Each number is 128 + 24 x the weight over the matrix's rms, rounded and kept within 0 to 255. Layers, rows and columns count from 0. Numbers have three digits each.

# layer 3 attention key, 448x448, rms 0.0374, rows 355-397, columns 384-447
120141103136135155121144148133112144133103098119154123116163121115106122148118125118142123146135105127103132136123135118123135131115126135148124141141109128127134137118154113110130098162120134
137113140139145091165131124116120131147149111107110126138140116122102121118144115153114114113131146145122132147118121119147104163130131121157128105126118136144127132128103144126116166118094139
113120098128121142187138117102141126092132114121096127110130137134159116128092095141140117109130153139160090116144114111107121125130130120122136100130108133133145162120122146130133122121131116
114127156182156107136113152148164085109139131150088118083122118116132121114136135144099146130144136123143099124126134117114111131143142141132123135124122125141124108147122130128137132103123170
111120113120114133104130119168117131144119152143153117125139138141115127098108157116089136107103113114099137114134154119147139119118123143108127130109134128123159130120128128124137124117131136
149101153108137099136105134121090129152133167136098130153129131108112118121154136172134121138112104107151086146138122101138090123157132118156125119154116146129109119160116117133143140126129116
129137148130132119135118125121112145132133141102140121128134148124116101096134125116122122132111129124115133128098103119147101125133127137135146118149135135113125134124093120106121125126110114
152121124151107143106121134101119114117144118127123122134068152140132180131117075133153158123144134133157141108157137142122142101150131141100113152099132134117153192110112131114124152123143155
086111141173136134146113129149133137141136145123130138106143126125141094108126125145145117141181138114182141114118132101101123131124105139154147119164150115135149084136106094144149044075155114
146134097167121136161135144127144126096089132146122138132130107102158112101150150126113128094098138130112109134151125131166119132136123162109102147136109132130134142148108144129140102132127140
104117131128126161155124114149112115115111107131136144138119098127171127119106097117162127091108141140138118121136109121131108125114131130121142108148133140138140145137129151125126103115141126
123108142122180137085151151140131149138093165135153141114168084131092099105122149074115116120118151154098161142134135164149137110147135130112107105117104130132119133116144145139115112158122122
127115147131133142141143135118117113145064083138124128106107094135141118129118119148146106130107125145130149150155103136106116150138127117122145140179132124163111136107133159129134149118166128
109134147132135120159090156153052161121133111123138108118152163111137166108108122104135107108124093128125150122117146126155105108124146123121110148128146150125113139077139147138118146122106102
142126145106138181124138157149133118157135145133195124123114109112147137105170080136137158133109124154101176130130104138085126121112130132103130116145123108154198166154099115114106106135140133
128120126151122111099148139085202050149102085130134138113087101140116107155091139135118122116147101094146113148113100109093133130169114153128138106173086079143117099143125140120120106102164135
120089153120102122137166139181139139137092161123136141160125095143138199151106123122153155128094100112140070095048123149138149145117128126129128125107117195076107123115136116149152078048128122
129122130137067127092168149194136164083131133099177165115149110154152068154172104099144108165122073128143094184111160092157141134087070124114104051135107168158140088108127103124171120155149172
136116120104130135138113109161093122201190094126150116109131145136138174140134158129128110038146159069113133124098120114113155152145162159152037152133129119075148167196069109102180122095075079
119103126121088153129169106111103121157130126195074124130170139164097094071066072168179093111147176103129112149152084078151135115074104127148147142110108144104171148143145165120132134158148121
146129146111071153066164092107104168123143054106131165180132157107137093131073137088131117115171122102153149169124100090152167124158164161184164096180130125082134187113051131086117100133135094
154140115165089164110059105078111111096132098119093115106126104169143102052117073106165101167059136148162103098136149066145132153155115083118142100135084114160175116108121156177132157134112181
095061175131164117109109056113152121112118116145084139096110093140138080180116096110177178104126141143167145123104121083095107144104127130145157077145085123119150134184160103078098153162136144
116123161085169117133121085138110099172099127143137095123115119114103154182093089148123153162159102122107104136140158145175095120143180161127116097148168155129135170067149125129122086129183132
129121160145105114123175140127106126129128152145101135187081148070116088120098170100183049155182119196120085088062116082102148119135156090160175141200172150168118153079086130106194121169141114
130142083146142088172107099182141128153138140157100126156129126121094133142095072106149129154182099191132169168122161122135094110133167114124115127177170129107089136080156154048142141107046064
082163044098172114169163161109081088138118142118132110128133153126104101112081099149073160101183172144090100099142112110189120126113154119112144085080095119157115101117115138115072077119154117
138116159138094091109112101115142149233117104170107156136108129140150151127136118161146105055140109144134108098132095190040142128172115181113062071153166076222178083084151148089084134138160122
152168104142143181109211164123122130158092112164170142125072129173141107128131203105096078150128106148133089132173115136120078183080149022163095156159134111117135170145108131201190110163094093
101135098151119130138125096149143098104117156122116141135097128121143134112093125120127128152144147133103117101129152104118146112127117125112130107138126148124108155123114141151161144118100156
149122110138138127105117157136148136143149126117141105151125139134120130122172088133131120125100087116099099101105119144151127121118116094116114145137105146116120111119100115123142123160088130
126125138144146130126121110141120120128148138130121135126126127134119157082117117135102123130134126111147134112124122110141143110145133115123130115124134106130125141142144109125100135133132087
136139151136132150162148124104139120136127153109150118112128139105125134143131123140130168101168113137126123115147127139126135132125147131121133121130133122138137094128141125136137105130108126
120138154148129146125121113131112119120144134132134145136133169136159155121093114114167130111115146147140118142125086110104147119134147126135119173122111138139136139138117101128149146158146185
139116124139136089138139116135126149116148127137155107114116147118127125130141120128134098122119131128141097147143121113135111128134131132112118165106137145117125130142123113128139139136101164
144134124150134137116113151136132131133150137121123099105114154163143111105112146134115092120108122119142126123122140101098137118118123115127135120125142155108111114137131121104127146130123134
130126147141114117125116121122111108135147125125133109161133074156088159104104120138119130093151151136112116126119148102149151165144152108136106107136125128108140124147127108141122112193137130
106113135101123126153155100114119137114133126119131102103137125101130163103141148090150120100127093135159128129145129136107123127124150114124161135120126117119176130111138143135123151135153143
137102094136140127149121090153141143159122130099149102132131106150088159136118106093113134118127145134139120128138131117140171116162130145160100138091111110108126126131101141118154167131145196
101079152096166120075119130165168136094104152140136116139117129142099118150156145149108139126123139142116117158167156146133122136095138117143134167114110138139131108115117120137120124146136120
153151158118142131084122146127126129140149134127108123114124150136113153147115119099113143151116131135141109103145098140119130144139134126086107096096112097095115143153119099136125108143117131
123156140106122123101124122124119096161131104126130082096159117113142120080108152115146131142146160111094127125122133106067117121129122143113114108124084117154105128107126150115148119099117160
118115127156104127145133103125115109102090133139148158092105123121151095117134119140133144144120134156087142102129143133154126098115090109116122111095118119151152119110118119113146075144142154
# layer 3 attention query, 448x448, rms 0.036, rows 356-398, columns 384-447
125113094104142141102119121130172126089116147122129124116132136121119141146111156115132113143095112130159137125159104121126130140112145135125143090132153115114147123151140139129141139099137114
131120137130101143103128127129088158161116140121147109127153151097114127148112118101122160141119128111111145124106166128123140109156124124132119148116118129140073128153114137144109122118127151
091105123095161140111144119139136099116102119102153147107143143120120131142120146110133125160109119138137178137134136152153147127133108139131144110139167106089122137140114101154131134124148097
118156131122119137157162147111128140142141110137127116113144150123131133125128106124128122124155142149108151134105123150137142120122122126126116124097112113119164142124156139128088140147120119
099142142127158160105147137148170142121130156113131129111137114144121124128122129080125116115146152136150145084116119113131102109147116161141136134131159136140109126126126111107137131118138100
138091109111160137105110123124148082124128120119129168104138131149132130152140142143135121125127107113119096143118121134131135154122142114145105092150147139137113121149115117141146113138139099
159088115102130153110115118134092139148128133102101129146112122129142128140136124133124105153152141118113150096108137147138154148115116069105149122133092132144122123119128072132124110122122159
128129154110139114081130119137169121109159135106117129138146140123108122135135120129116126128136113147144136139137147147133101141161102157130144135124147123128149095131127108142108119111152066
159126137079145138104139136155163144138152144117112140137144117143105103145110119116140146138153122141152140113105137142121073092110101146166144118100178173112118131133114090118124102096137063
138155136167109128151132084117122129161130120153131125118106150112123136138118128169091131118129159106117101158135120146120127114141155111102127135138136119103150114103120134128129130153125153
114079100122104142135109113110131155129075107139131098137127162147177110131120150135180111126123123140125136136130130105141129123108135133122128117157109121138141121117168164132111108128147143
106129087115139166144123141126159091130125122125072091092163108164108160125134136100107130109127123122154159098101113115122147141115117118139122149150137126142139170156139133135124142119135126
123128144126100164112135139150154105136078110126170149148131154133132093131113135112134100159099109170108135134164147086119103143135109139147111162107100130169099122120122149083134130120132102
114153141088157086107127135083096120131135145099138126134115097131154124152123124160153154147109082108161152152128139170140154169055106160085103113168137122154122133127122104103132163119156139
080072167077152087169153186142195089114091134163153135131128107151141096175106149151139128175136143149111122164167124129128140121102099136143129198142079136162131150129157163124124137086112165
107130194157111125092089091090138119101171186100071147130162067142165148089164131119140153126093165147067123130087123114132096179135135144131119092168210142095111155084140159146142102091131177
123132142153078131115114153055144128116160093114137105122131180177100052098151153098120106160137108131144167058124153177165082128124077158144104140097119163139086078138135070138156151156154157
155122112148120130098142074143149190122125094102121164192120137108147140146110131134114099087120134116130105133113112081203099130223073119140128169122090095118105143118114111101183091115151098
120105096104082098149215114151113124123079126163064139142113086177131124092115100125114108159144138120093124159131078124091079148078155107125103169133167114100159137102132093188142144202161072
101201149161107163114174057164150139125141105139116109091154133078120074183146167106168183088133099048086101132129164120156098131148115255120166094126084137110157134093122124115119137163123119
125116095166084137114128080121093139144134122078113123149167118139179128111071181094133132174149134179134106162130158170055121142184154109120082182112102108086150134128136152122167166183125157
054086090148112117082080171142164069127106176158145140152115077137076125143177086103136169116203166144145116137153179072106117164169156077115128067126098162086142132179088092127047126112097221
120184093102126096088169124149084188106141159201190151037113140110095181151061090098125151167069117139066101140109143115165066100124166160141107134109091161094157117127127087071134120062131144
192118094117144079116181113178125141099158189087136143120111120087090105112124160156148081160099126117158150181193146048151182071154130157102141190120147132170158078126136167157136098080051145
189091093098143143155139118157096127155121132127184148092107128149149146107112122098131115197155134106166189138093175105065109103126046187175113081183087188113119188160085133096151133120153090
086127076081132066127089140137116091106101171149136166080124151135124135121129124132086117149190108158121100082201157084094140195153077146138111153163175070127100139129104153190111124039149126
139108162125134104103112190120153191184125170146089122142052112087164164078120153103144128158125106147093149099098159137078080159133145152106088103136146057230086107103109121080144161177117112
126091130133126208117164123213090094147156139164100220172099157140171131106112151111051136169107180151130118118173111101128109178134178114141140099104145116136150156093148128159134100208173043
102117111151117139136140124123148110149102149120139157129129114105121133092103126111086145108132145115122125109118127145120151131139134172122137130129108131096137124125135130106127122097131145
115136110137110151127160107155111143168116095134139130101112094154130131170103133132151142140153139111135129138153134135137135143146103128115143162088090135127160124139130141090149110107133101
136157126154136127109111171146139140130154107132130133157150149127131121136121155165122132152135106088113121137107142140120099144127096134122156148115119144109105130107114132085127161143144153
128125133134128101115112115174156106116165103165116118094077106143123123116114121147136137128131131140117134144141139118110144092125126104143116151149119156110126100174095114123126136115150132
129114140125116117135103137147139091129151144108116103115130116136161125130098134120112136108115136146115158114121154145132106144124122121137141143145101147106132142122141137115130111099130114
156113155130146155157142109129101111103136156153125155153143128116125126096110131095129114140128164118160127131132125168130143121112124144129155113128151122130136155116143127144126105124120110
107118141132143125149143121092146140116125117083150167139141121136120135119141151122115129146121109129123154138131156131131128125134143127111083148152149131115115112152143148114148142098132140
153143155116146094158112126113111161135131113117129132101116104115115114102161124131124136148152126105124131147132104122131135120109122110136091118125104135123144145107127141141120113131138086
119123159091117106122122149138095125116133164134167111158145113120132139148115116144109106149101105151123080152122114127093107117125138104146121126122144086142121120103136100118180112113115147
101142137133127110105132141130151141142101151130118125133133156181124114115131133136137109109122152115105139123144105119124133146138138114109120108118138080103130166094134152143169099141109117
135131116131153071134121152140101145144112145123118110148132133110119119150131108078130104115141090121132141100126118112109137118154115124136135105117113136118127141118121135127135110158147144
106095091132110136183119129133106113156168106127132138157164118139177131119140113184132112133178113091130171087131107156123158149109097087149111131126138101133131128104124100139161130149149170
131139173096122111135139113114127139107146193113148117118135145105108111121117099091108122142132126148143101133131125081136121125133113126139133127144154129113132144130144126106148129131119142
109169113133105134146105128105142125138133103155117131101117129118161090170139095132123151115082090123140170148147129106188135159137161137126125144080114148105112131127139125129141133119129146
140121164093130096105146131136130080077111122125146116139112124114121132105122134132078134108116123135159154099135140161132092156165096152138118110133141169163123112153142140096156136173109115
# layer 3 attention value, 448x448, rms 0.0322, rows 320-383, columns 384-447
170103124142114131145168121133126171145120124123109091086102100196104124110186182145121042160171121156171173107103102107120174112106127120146167200111121168106099120088144070156104128150138147
135136096101068111148122116127114185114075139071121141155143143156170089136088103179130140104135140132137133149112141159146051190122155145106122129077148112147120209114082159098168165148134166
062144222081155097169117097092124111137107138197083137161137102125123126168185097095119092150173216127138083144121145169138127105155121102183154151102141102185147127166114079133116084090064096
140105093123103153117140131152107158132180075096124087149127108136098156130072140158103133079138169170135074110137110070174149075117167187108124112122066133130110149084096133111142145149066169
097126130116216085113133143138170162121118095135149111110200039128113171104091129183107114202148112133118161158111104192146136165155113200166091168058098115136181115138077112185164060190081097
186106098199152116135132112072120174138071099036087141137082143115117215081151085125129091154074138131103154175154173095089122093099124094122136092086142064169081084072147156206143105073085168
142104155144125155129144123156107122095103162096191098127167196165144152088097180169102091092164137078156171117113091163109108180118107136159086131154133126103126104105136126115142108128146148
161175101117114141111133152168156084104078174157088094089130096122118187117155098140163083082085103105164159081127108152141069093133137107091097079131111116120179113084158167191170167026166178
093128166077145161123139158194135126095134077065084109072121097132098134150137140077155135081121084123107119095145198148100116132130118149101155136104104137159099144096063111180090164145177144
119140186074191036159137167200133110124098046174128116135121168141079160075136126173096094076147082135087125099069162069042083088152129111119106161108102206096115125160188133178093126144111088
126188091132128176125143109166165158144148155124123114175175112120168129134133145150179093161119191158151126135112131149154050125151133187095108060132092196065141161145177148092139078195129116
137109107154082156100146096154090118155151174131165154137181113096181132106182063124128127137122164084143128139111058151174114143170188130086145121142136098114174075119117155160146157145105126
125072088140076106112115169111092179114182141169145151129158077173087169108106115119142173148090126110170111136171111091063113052135116066154181157121144094138106144180179166137105073099114141
147127108174107135159159075123091170091177115139187130145167093128094131215155109144124156134137108159109133153121139139175113156107104142157160176059177141121169121131125177112115103146126119
117125078163148162136163151135117142075192122131184134111172181077138118080145071175094192159129151180138114121112138119165123154129112137114130124196168079122088147168158165168143138119110146
112112119135140159093129124089153145124108096178154102149132086095127095140127130107147102147207108123157169122095142108097190095200110165108130104133147057075155140191123147078111126152142121
129174103140149151085169120093107096159153110110085161099147139113169143139087175152099143158164162144149131079125091143179113161165130130164137130149095108122207126142111119113159064111120132
100063141143079141136090162119144124124151115123178091103106133176172163089117132107113149083118150115086116163128135078094169113118173098131058130138091162103093158140132125130116173149156180
126182149137153109152158112099099098112172085089163091186081128105102143079162128105114165101158084139142147211118187122096155141173143153078092113087106153143122128126154104168124136167164155
090138076119172190076157124104130088096122127189066128133162203170130157085117166163156104076148074105087120164148113150055154130119147156189146147106121155092132140159123120132158059186114164
125150070138123123110129184155118171087159128110162115251046082076102182142106111159065153125132150159091179163122149119123126202135080105132125128106194147127159139181114129149138162125188139
068102084160182055093132117164174134144078157075065135105113145126184102132067096077174163194099118179162096115162110070101125115113127146122123220123097088166100083178100108135146086178116119
143108189075190127147155168088166176090148085145130158154074175162094151090114171129097113194164116128173145175170111111168111146090130103098096149169186109159106101163183109157151117167111104
096115069192104156124123147118133149197139172167139121150157145076119176103134179117094121089102076119168183168057166142140134138092203142147084118106088124125072136102135058095121109189160073
148140139091077145072169186162180098127100141144113098124155092110168182098147070126122111188132173119131122164179109139100037144161155151103092157097122115130114196157059152056110185126077046
148060147175082095146104125162089114098146107167169069128094131086108119011089108100129120173129204184109113107129136092112145157173132064119115125168138158166157087148140255104114060074151100
203106187183115135075100069175162095094137116133180174102141177164133132093114150170155106150140123120154160160123158132080094080136133133195094165082092131158163173108129118059144161099085144
119081087106161170145092110085128109114096092078151149137152113047124125110145128107120147146133133127125186093127066142122093125091210152067123135156110149110116119150088092200132146109178109
052153125193142071133111103095119215149117135137115091144134184121063138101123120128122141166054130163152126155120179152136194142093090118087187101098131133085100095110161124120133122147130135
113150190134155122149105156149143179159147091141087122124140138163202145135162135125173117109075087102143161044142117140120123123132110148119152106092178125080156134123120097123170102170126148
116088101116103122216151130143153123106070113084128122167104173173156121135110109101195130113134129183171142114140058114127179140093080154157129118080087168152084108102101098161124100085111145
119156048145159130117087192129124090158142107106100085081173101144158129141102091089088161149141161187101139106094176125107150132126113126137103156156090088121144136096110138158096108158101175
143084105138147150111171121202100115169118157213131074146123107124096136142115100103079100116131160083101146094124152174100174149070100106139126148123073129111097108134067137105188165104141138
179158070133090158140134127187132078058090109079118111117090099116116099147091177107083079114096098132133147108126122120118132099150142104186131082111187144135089137114208143031140124135110103
100111161125103105111135184171180073116148068148080060170104159166086089097201145092184094109126163137127126136157090145177105132094182086197133110159144179153082113197077158185140172129126152
120151141141123154117154168121108140166126163090126142128129113141127170132170169111078132123072117146162099135126194084132180155124125175134164101105099104122121098124168171138147102104134138
146099150133087105135167114118169140117082169136124205133135130134082137130131150143154182104115112129168065113127127114140130174163105068122134118088061156139102118164124038154100136176111133
145181172206121110120189127115145101142159153178063086127175143113121164131168130154146184113137057119119103057097076116115045051159089069121118188125116096155153129161123160097114185104102099
078106156148207071191158202056064080149140144194153121212114122113150102167144131138148085172129072163180157123098162171152142099207190104135127120148107141137178131154125128126133163130124153
104135188133131138131125075152044147111100121162101120124108095111130116107097132135140046149120150139165210123120158083137130157169127127167098176147123104097191076084109170099119157082086080
131168087157128086089112091167114156170082202136076150069104125159126045109157163144139175115149136102098136113179125142127041081185089075193106131148060110079136158044083132130147065119205054
186174140130164168113079116100137123124150146161100113152113053103080135157105110128116137128161105180120110135131194154115132174116162121156069150086127102136215104166150156180123167136076112
135109173078178169076108152170119177158073101152119129133118171142117123154149119094171195141144102104177184121104167114108125159159153096156155096100147112181153161116139117177126120150132105
101052133130146156137139099183171131128140191067138127107169143095062135150135057069124116080132102063121120181157158155065111119161101168066155109101130167106153166191098098120173092164155157
113152138100091151097164110109100103143122105096130184119107076120105111146071142114112190142147198174165112140150107135108163120139092123102111125131201153081166132147115140161104090122076195
084081207162129145180142119114130104101117152079168129122147137094137153159114082142165121091147167116149144100158131141143077144116126104173142155172155106111135101134158140146140128163104176
078107160122159135076103119094165111123150112108197161138119174095102147142156096170190063095157127124145129140070091107172104148137138104152107131174102129176124114088173123183142076071134150
119090109091176116118151129124126103088108120125157146109142068070159100184189143148113133110098142108091122109146084071121138181151155188091126133089177162115136163085096121175097188136169121
161128168097112143121186151151118124108195221114162192100111140173099135166133115168130123087149170134145101141070171101103184119149118164107082133125114141149118165118061130167148119078090126
171095144177108158117157106108108146131190163108089172174146151189110073143105156183157120107159146085119128104191171157161161146111082081115204142137134160193112083128086135101151094075106078
125091099111140068128185119090054077121144157150131075141067101177126137137142145119140130122094147111105182071139114137092141148163138168115159168136134087118094096136145045218155169104143174
153128105221130144111105163111185151117108184128145091091130067103129153089064115176132079078131166159068130137110068101057128132151151123055124161085145142153139128067155145185133183142105156
149096106162153147133111130140172143075132139171145082126120121162115186095115148164166111125171140088149059121157103097081141113127211165133123126126107097116085133063165095071128104111126112
148130163087177119144153160112148176110158092093108189084099123133169149139115122088139098088148220087083110149184099086114196121129097118149121181158123130130100108164124098106092148166178129
085084144088152126190171065136207129133123130131094107086111128159097112138122123116091125107178094137111112111182116107106172120203136178087063141125140175085127182138102117170164171120121158
109120114169134143138128098127109094161098095130158123160107125174164103111146116075081138152138106117118117092107102109162142121128125128090171119132118126127076073130134129040114101072151142
106104127110171118138121096059099091073135091138162170139126094139151168160157154164157102154114138111149115073124171119044059097092137090132092128114139103128135058101185135094090183135087120
145148138148079124170145134118115148127136150171132125160091132120139144142093143119105160142169118152141141085141125087123067169134097158153132160159111107128088129197158130196102143121178107
155151139142115081134133141176129133139118231200126125128070162095221122114106132072149136180140164097119178179085093169098166154054113153109073173171089112148144145130170098132072163132127202
100109079114083124196158096083131153134087068171098093123107128195153150129194118178127091141159121148172138079117077072119106093107126082097114193110108149096151120155121130111090170134170059
158127088156182113141103102154157102104200174114140128128136075144088205128220098071126115175145163147177123171188136146084096126178134143113065126112125062121126128127118128089103064173166074
123114142122114093153167100113083139103130081141122134147076097071175160152084145099127121137162161124124168130158159093163119133123110146097085132077082083098114108186104091191160143149174127
109156120132112112084078119113103141106154096152121135163141040109123138095142097138086110044181144060098102114127135086126118127116088071039103197139163091141123115163143105170085107154096102
148201144142133047108066061113134111131101159152160072149165138075145179134146106056161149134142202102141115116063183122115124132128135002128126088093150180170096118173143122103177125068132113
# layer 3 attention output (transposed), 448x448, rms 0.0634, rows 320-383, columns 384-447
081126131075111129160161158144106086116111088140119089110109091131105146152136151152138171141147131126086136128088124131124130166173151173170118169166082126141068093154125144106143118130151142
126159096198141097117098121111106086166119135146140100092190110104103180141112134135082105090148092130111146131155118118113100195132123165071124069125159099132122145097157182111184091136105152
164156136131164162156160176118179108095091136126118089082115146132126073158110133108155137114216137122170104118102107137074122112176130127148193120112126105142135113107122104164138111155109125
120105103129171152118130159165096102087123096113155116103131172098133131144033155155126138132099082116198121122118159097158134153145178112074099102111143120154159120111146136079125117126177153
098108155171142150096136120144088096125098112121150138105113176082167137099109136100111116159166107196173143145112171129092153116142059127147098099144100156178116103163141099162099106107117152
103075110150144124142091168134148066104123105101126137106153135125125118075152113149157091150108146134105193104115102091137184104149059166099140126084104114096101098078057121152139149130126102
105093108091116205120092148164119113136136155142155182088160150150108083095119150154122143114158084115125074100078123102169128121120083121170140140095119139120172109120146154060165151149120110
075133065101126144178152104123130163143084177157114096141144181113136142092112146118093112126136062096132157113145128159100099133168101097184125160091101157146148113121166089106134125112087137
158106137076143128144108144126089171122066111138143164099087142172159147073151130129145145076159183120104134109052093138170156174177168149093088100161161101149119125092117135156133103151119131
090090189130112110184110123119113183103148172143090152103112137104099110063089086154128112130114111165097146170136139122135119120156173117157133129173117121123142133081089136114113094132129126
099114060168111153118118121135087132122140145145133157088113105104136116152116122141166096149121129099127088104139135139168128164080135141126148100136114142197166137098122176163107149135111182
101138137049100130074164142120086091113114112179113179128086128126136146099171139106088119137108107141118157064142130101150093120099138130148163080108121166140118128183159110105114134156143108
153129147175149189153130132137152146159156126131107112090153123144173151103126104123126111108096071105136130075127109130174086164119072158140163194106120121157171080119112147083120172092102142
164209163125112093129136162114110124160094150120144140112114180179106174145078130119099107112147088134132109084138138134122134105134140158135034139148110135079112089122180133091131206143137169
081066133153156141145102153142127154152165192167128163107186074158152100109102161182126148152134147090140148078103127114145118159207124109131144100156148134132123128216103134153108119154103095
089134113110140134186152133169153157171118136118147143113132155149123122129108119093147124175150147123149155083162117120152088068125159139150146105087135111168175135128188112132109098137096168
175109155119144121101144147163160079170116146131105160101129142185139099097135108128098110066110135142131149154109114186075132128145118148145107144130167134168088149137124150131170117119135126
080121113189183078134156132148119117091122138128109116163141095156153118098136103159158121159120164140133123098137157124120116142124110098158094144148182133112102129126117139164124097131106095
127103178100188156150098123180156105113139112112168133080117193071102081113132131088089128110106108147115107132204142114169091127198120098084122179163104112122098173128106132125115089088168118
096116135119130087099089181182131100100146091181158118175151120166129150119139088119131094132140085103112157167132158085107108154069148156138130092152105105143127123167137203193079105124131146
070098127114141089179086140186164092155165160155181058082140114074104100149153124131148145117140113147131112149093090098116146063117140143139074142149130121123146113173090128104057109126147110
177109106153143134150130166140180084146109088174140198112171146146152126125190098108101122150078164128126156139136113084099168149109148161172181134112127096077113123156108076136176118108123141
092082170110127108050137147097120145099134108138135115110118148146060100140139132178143115136113090066143088134108143155135139128098147129104119150126079055080136128158140168121161193129137089
093098094153103118127097128069133125122137144116121179113098116150106104121111136141151071159108130132105136135175132079114132141113177137084128178156101129132137167178141099118128119121088146
129120125149171109115088120113177117120159150184170100179116130075127108152160101087192160128178180165115149134117085128112140144129153093105126071159135094113145123126135126119077174157129151
181110117122138128110124112057124127116111135121154102066114135078135208153127124152137106148133181089104134154131181056130115107157120177183124153131131155155085117142093118161093093172165092
124165183168172133133094123125158139131097114115123118163098115149111121100116140107140140111140127097125098121146087059106121129091131119081147147097108119107139121090133091149134135146142106
103137155182120122130099137109115103132090102154161124124121122115146085095156134061150148148090190119104139132063141111138084135192169131131140087158132125143153092117142135168166100092098098
159119129152095118106119099176053101185120136121113124079106121117135103128147088159078132147119184123097128126143136130150158100117096133070149177146119092103139168129136113089116101089152079
091149123129125126124143083098144161113118140137147156137091147133172071158098111157179115159047114156116128129125134192166084113129070138127082163106137136164164097138084130154143146113121122
097099169157091154130080174131111083108107132124137164161149137098123122134159114174094144144119175127103152150115151116106089164138122151099106122132146141147174118152080121120180148084107089
118149124160114246194107121150130136105144091122099152086147147101133164155096134128145057139117146111131155197124134128179111107117106125131166110172113159126140164159113141114091170094148166
122086112114114161105146141150150180160102126133136125132126111151087134105140180112156166119175172151098129150091116148110114143127132132138081138170092085123085133101128139112172113143162145
119126130184151113130120100159149145105082145165142112173116102134175109142105126139124127136084128107147107157129146107123082129122147127151144147181109165120131113125139032168115142119096090
095108140159094106091100101147122151161133109145113180088076156144124134088098140125200174120125147160113101121073136112141087153092165148090131119120178144138117124094066150144089117109113094
092090141105158145097172141151150123158088184151129162085099119136162119159137099124109102137101110110166126108077161102176133120087166106108101133092071138148121085117115111168103148096133120
171074202112116112097157177080146111058129114142155170215160150139094107088085120141073105157154134089158120063185086102178155127171157094157107144107124163104161151136106144141141106144147114
120156072116147159130206143076148127107139073079105113155114151113147125121147128150123155133105123172122178137160116105117116143093105140156143094140152148118115083097069144140121096100181121
132129174101167152116125126137089129131128108091156085130107155126094180139172140105127096177095143154106088106119165170154132098143109128144128161144106133124174129146116162119121121106161167
090134130124048113151107072137114093124130074112147123128117116194140103127150141135088132133191123067181104226128148131110123144126115080142140157148086157153161109120134129110125082129127134
157116127152134147141150120112126116143145114133106128173116172084132137161172115156137140139094093112180103064108094112142145116099102149074101063141200131152084064143125140129112124143146174
151141130094104142142126117100140159136120104120127134103140113127086135107139164124166161157146107142139150146092169166107150134092138161134105137095169111153153116140116148130164144160147108
149101100106068103120137099127120113180110115123130091155101105074166173124151141150135116112148097162130164138120155142104145111134110043082114094123132092121091127082116106153074127110111158
085150135116152100146159143128105100180175121099103167162140148119113115122083138126099146195115128130105079181080169148126103169156126138108133157200149132130170156108117095127146121120118160
141115066104140162151119149086158110119130123153087064156187124131073104140109150149182146157130144151143150134122105111128141162086145122124100100150127118111189129147225119138111144165137137
126087133144129101090091164143111090065094056148128128135151134146137090166130102138135107105128151175167153129181126108125133087179122088129137152103088110129132126091115135118153104128104088
130137164047136145142155100093174080128164133123083102148119119108152126120134150151152115141164172077171190126121148127122135085093149105211166103114116145114132167076087148091149149161118137
112115108110075113095142109149134109153095118126083088134165152133124174131168146110173109153163145125105081150164114097110123117101100107133054103155159128159054081159141090171175104145124163
072186134118140122112104130099178181124074106140088096158144124187049106166100090124092114131070120124106134052116146161123142136121060162119150116163100151142120128091112108096119076144122162
122152087127156126119184107132140172186098152105134122125062122157082142124107134139112162144094076123174183179136155098195130146129127067112121140133135150168155109126118122126167136114050111
092135078100110127127080086164120122142145048112153103105142123146170124107110068131125124191123096126083164091084119192083123110136173125106111161153103100146175170153149114108095143090137157
150119180116142129149147092122114122070133157149134152098131156110089156123156139148093188142124114155159169095125109164129096105129084189126071145104105075069140087120135116136130101123125140
145168163126145151128213138132166074130162168123164140140103143176150143102131097155158124151160119141158182095094080159103129154154139170141163150174109165139079090116114093140187171150116134
103057099148110098141118113106188136129198072134138118108157131088111128143126155080110143131209126104116104088160162149103144081085104197143134144131178147104070109106092121127137133143140119
137135184105164121197150140144158170161127125164107142089104132119101107105092170104133140115156103143130132137184152133047177126139103157148151135122087106109144133139122177136127095161105092
100174102120103091129129118095109151170132113129145092133087134177132149092147152159080095150155108136112118169160131126183106192136178167100184084091119137117160138163112157115123171071098172
146124092154131147140138155105101154198155103146160104113119154138085053139118172168130145134151138159157144142127140108132134143127100104111135145078097089135138114117140131136112113208159157
145166078135142152105110114173146140167178101119109189160128092073080171111104108142097176146128126150148162116126116079081113163177119175154114131120112142132156106147136176121123155103096150
135115178123061122113178137163133075161132088089107140093117126101146129120107131190122158137148186156175134092143135180100123132150132121102127144074173117177142162114110123173061093092156180
172101096104089097153172098090119126126113080128138101132088158079081129159154088108107112145081151099113110117094146178086130140099123123088105143136093151154141121130088123177141178150124104
129118130121054167149108151094133122138125142130160129118122158176137115123133139105080172140129187151136146203189133089144125074158126123114161122110118086079108150162141148153161168092138167
130116142132108115085079084133140109140115136120108167090118128126143128126129151129105119129108113163130134161169106114106152127127191130143164108107098166106129121131153134139124161167171127
134127104081154137119144185122108056121126140159164089154149119164062125146128140089061083135108159099096149154116075142112125131137127088144109165157159181122099147101112135132116146157077094
167102137132116138114163080106176123057179178170161133126131137143084155157137130086123117149108147179143099086117079099118088101082173134124151163091137164131128140079133076079149101096091164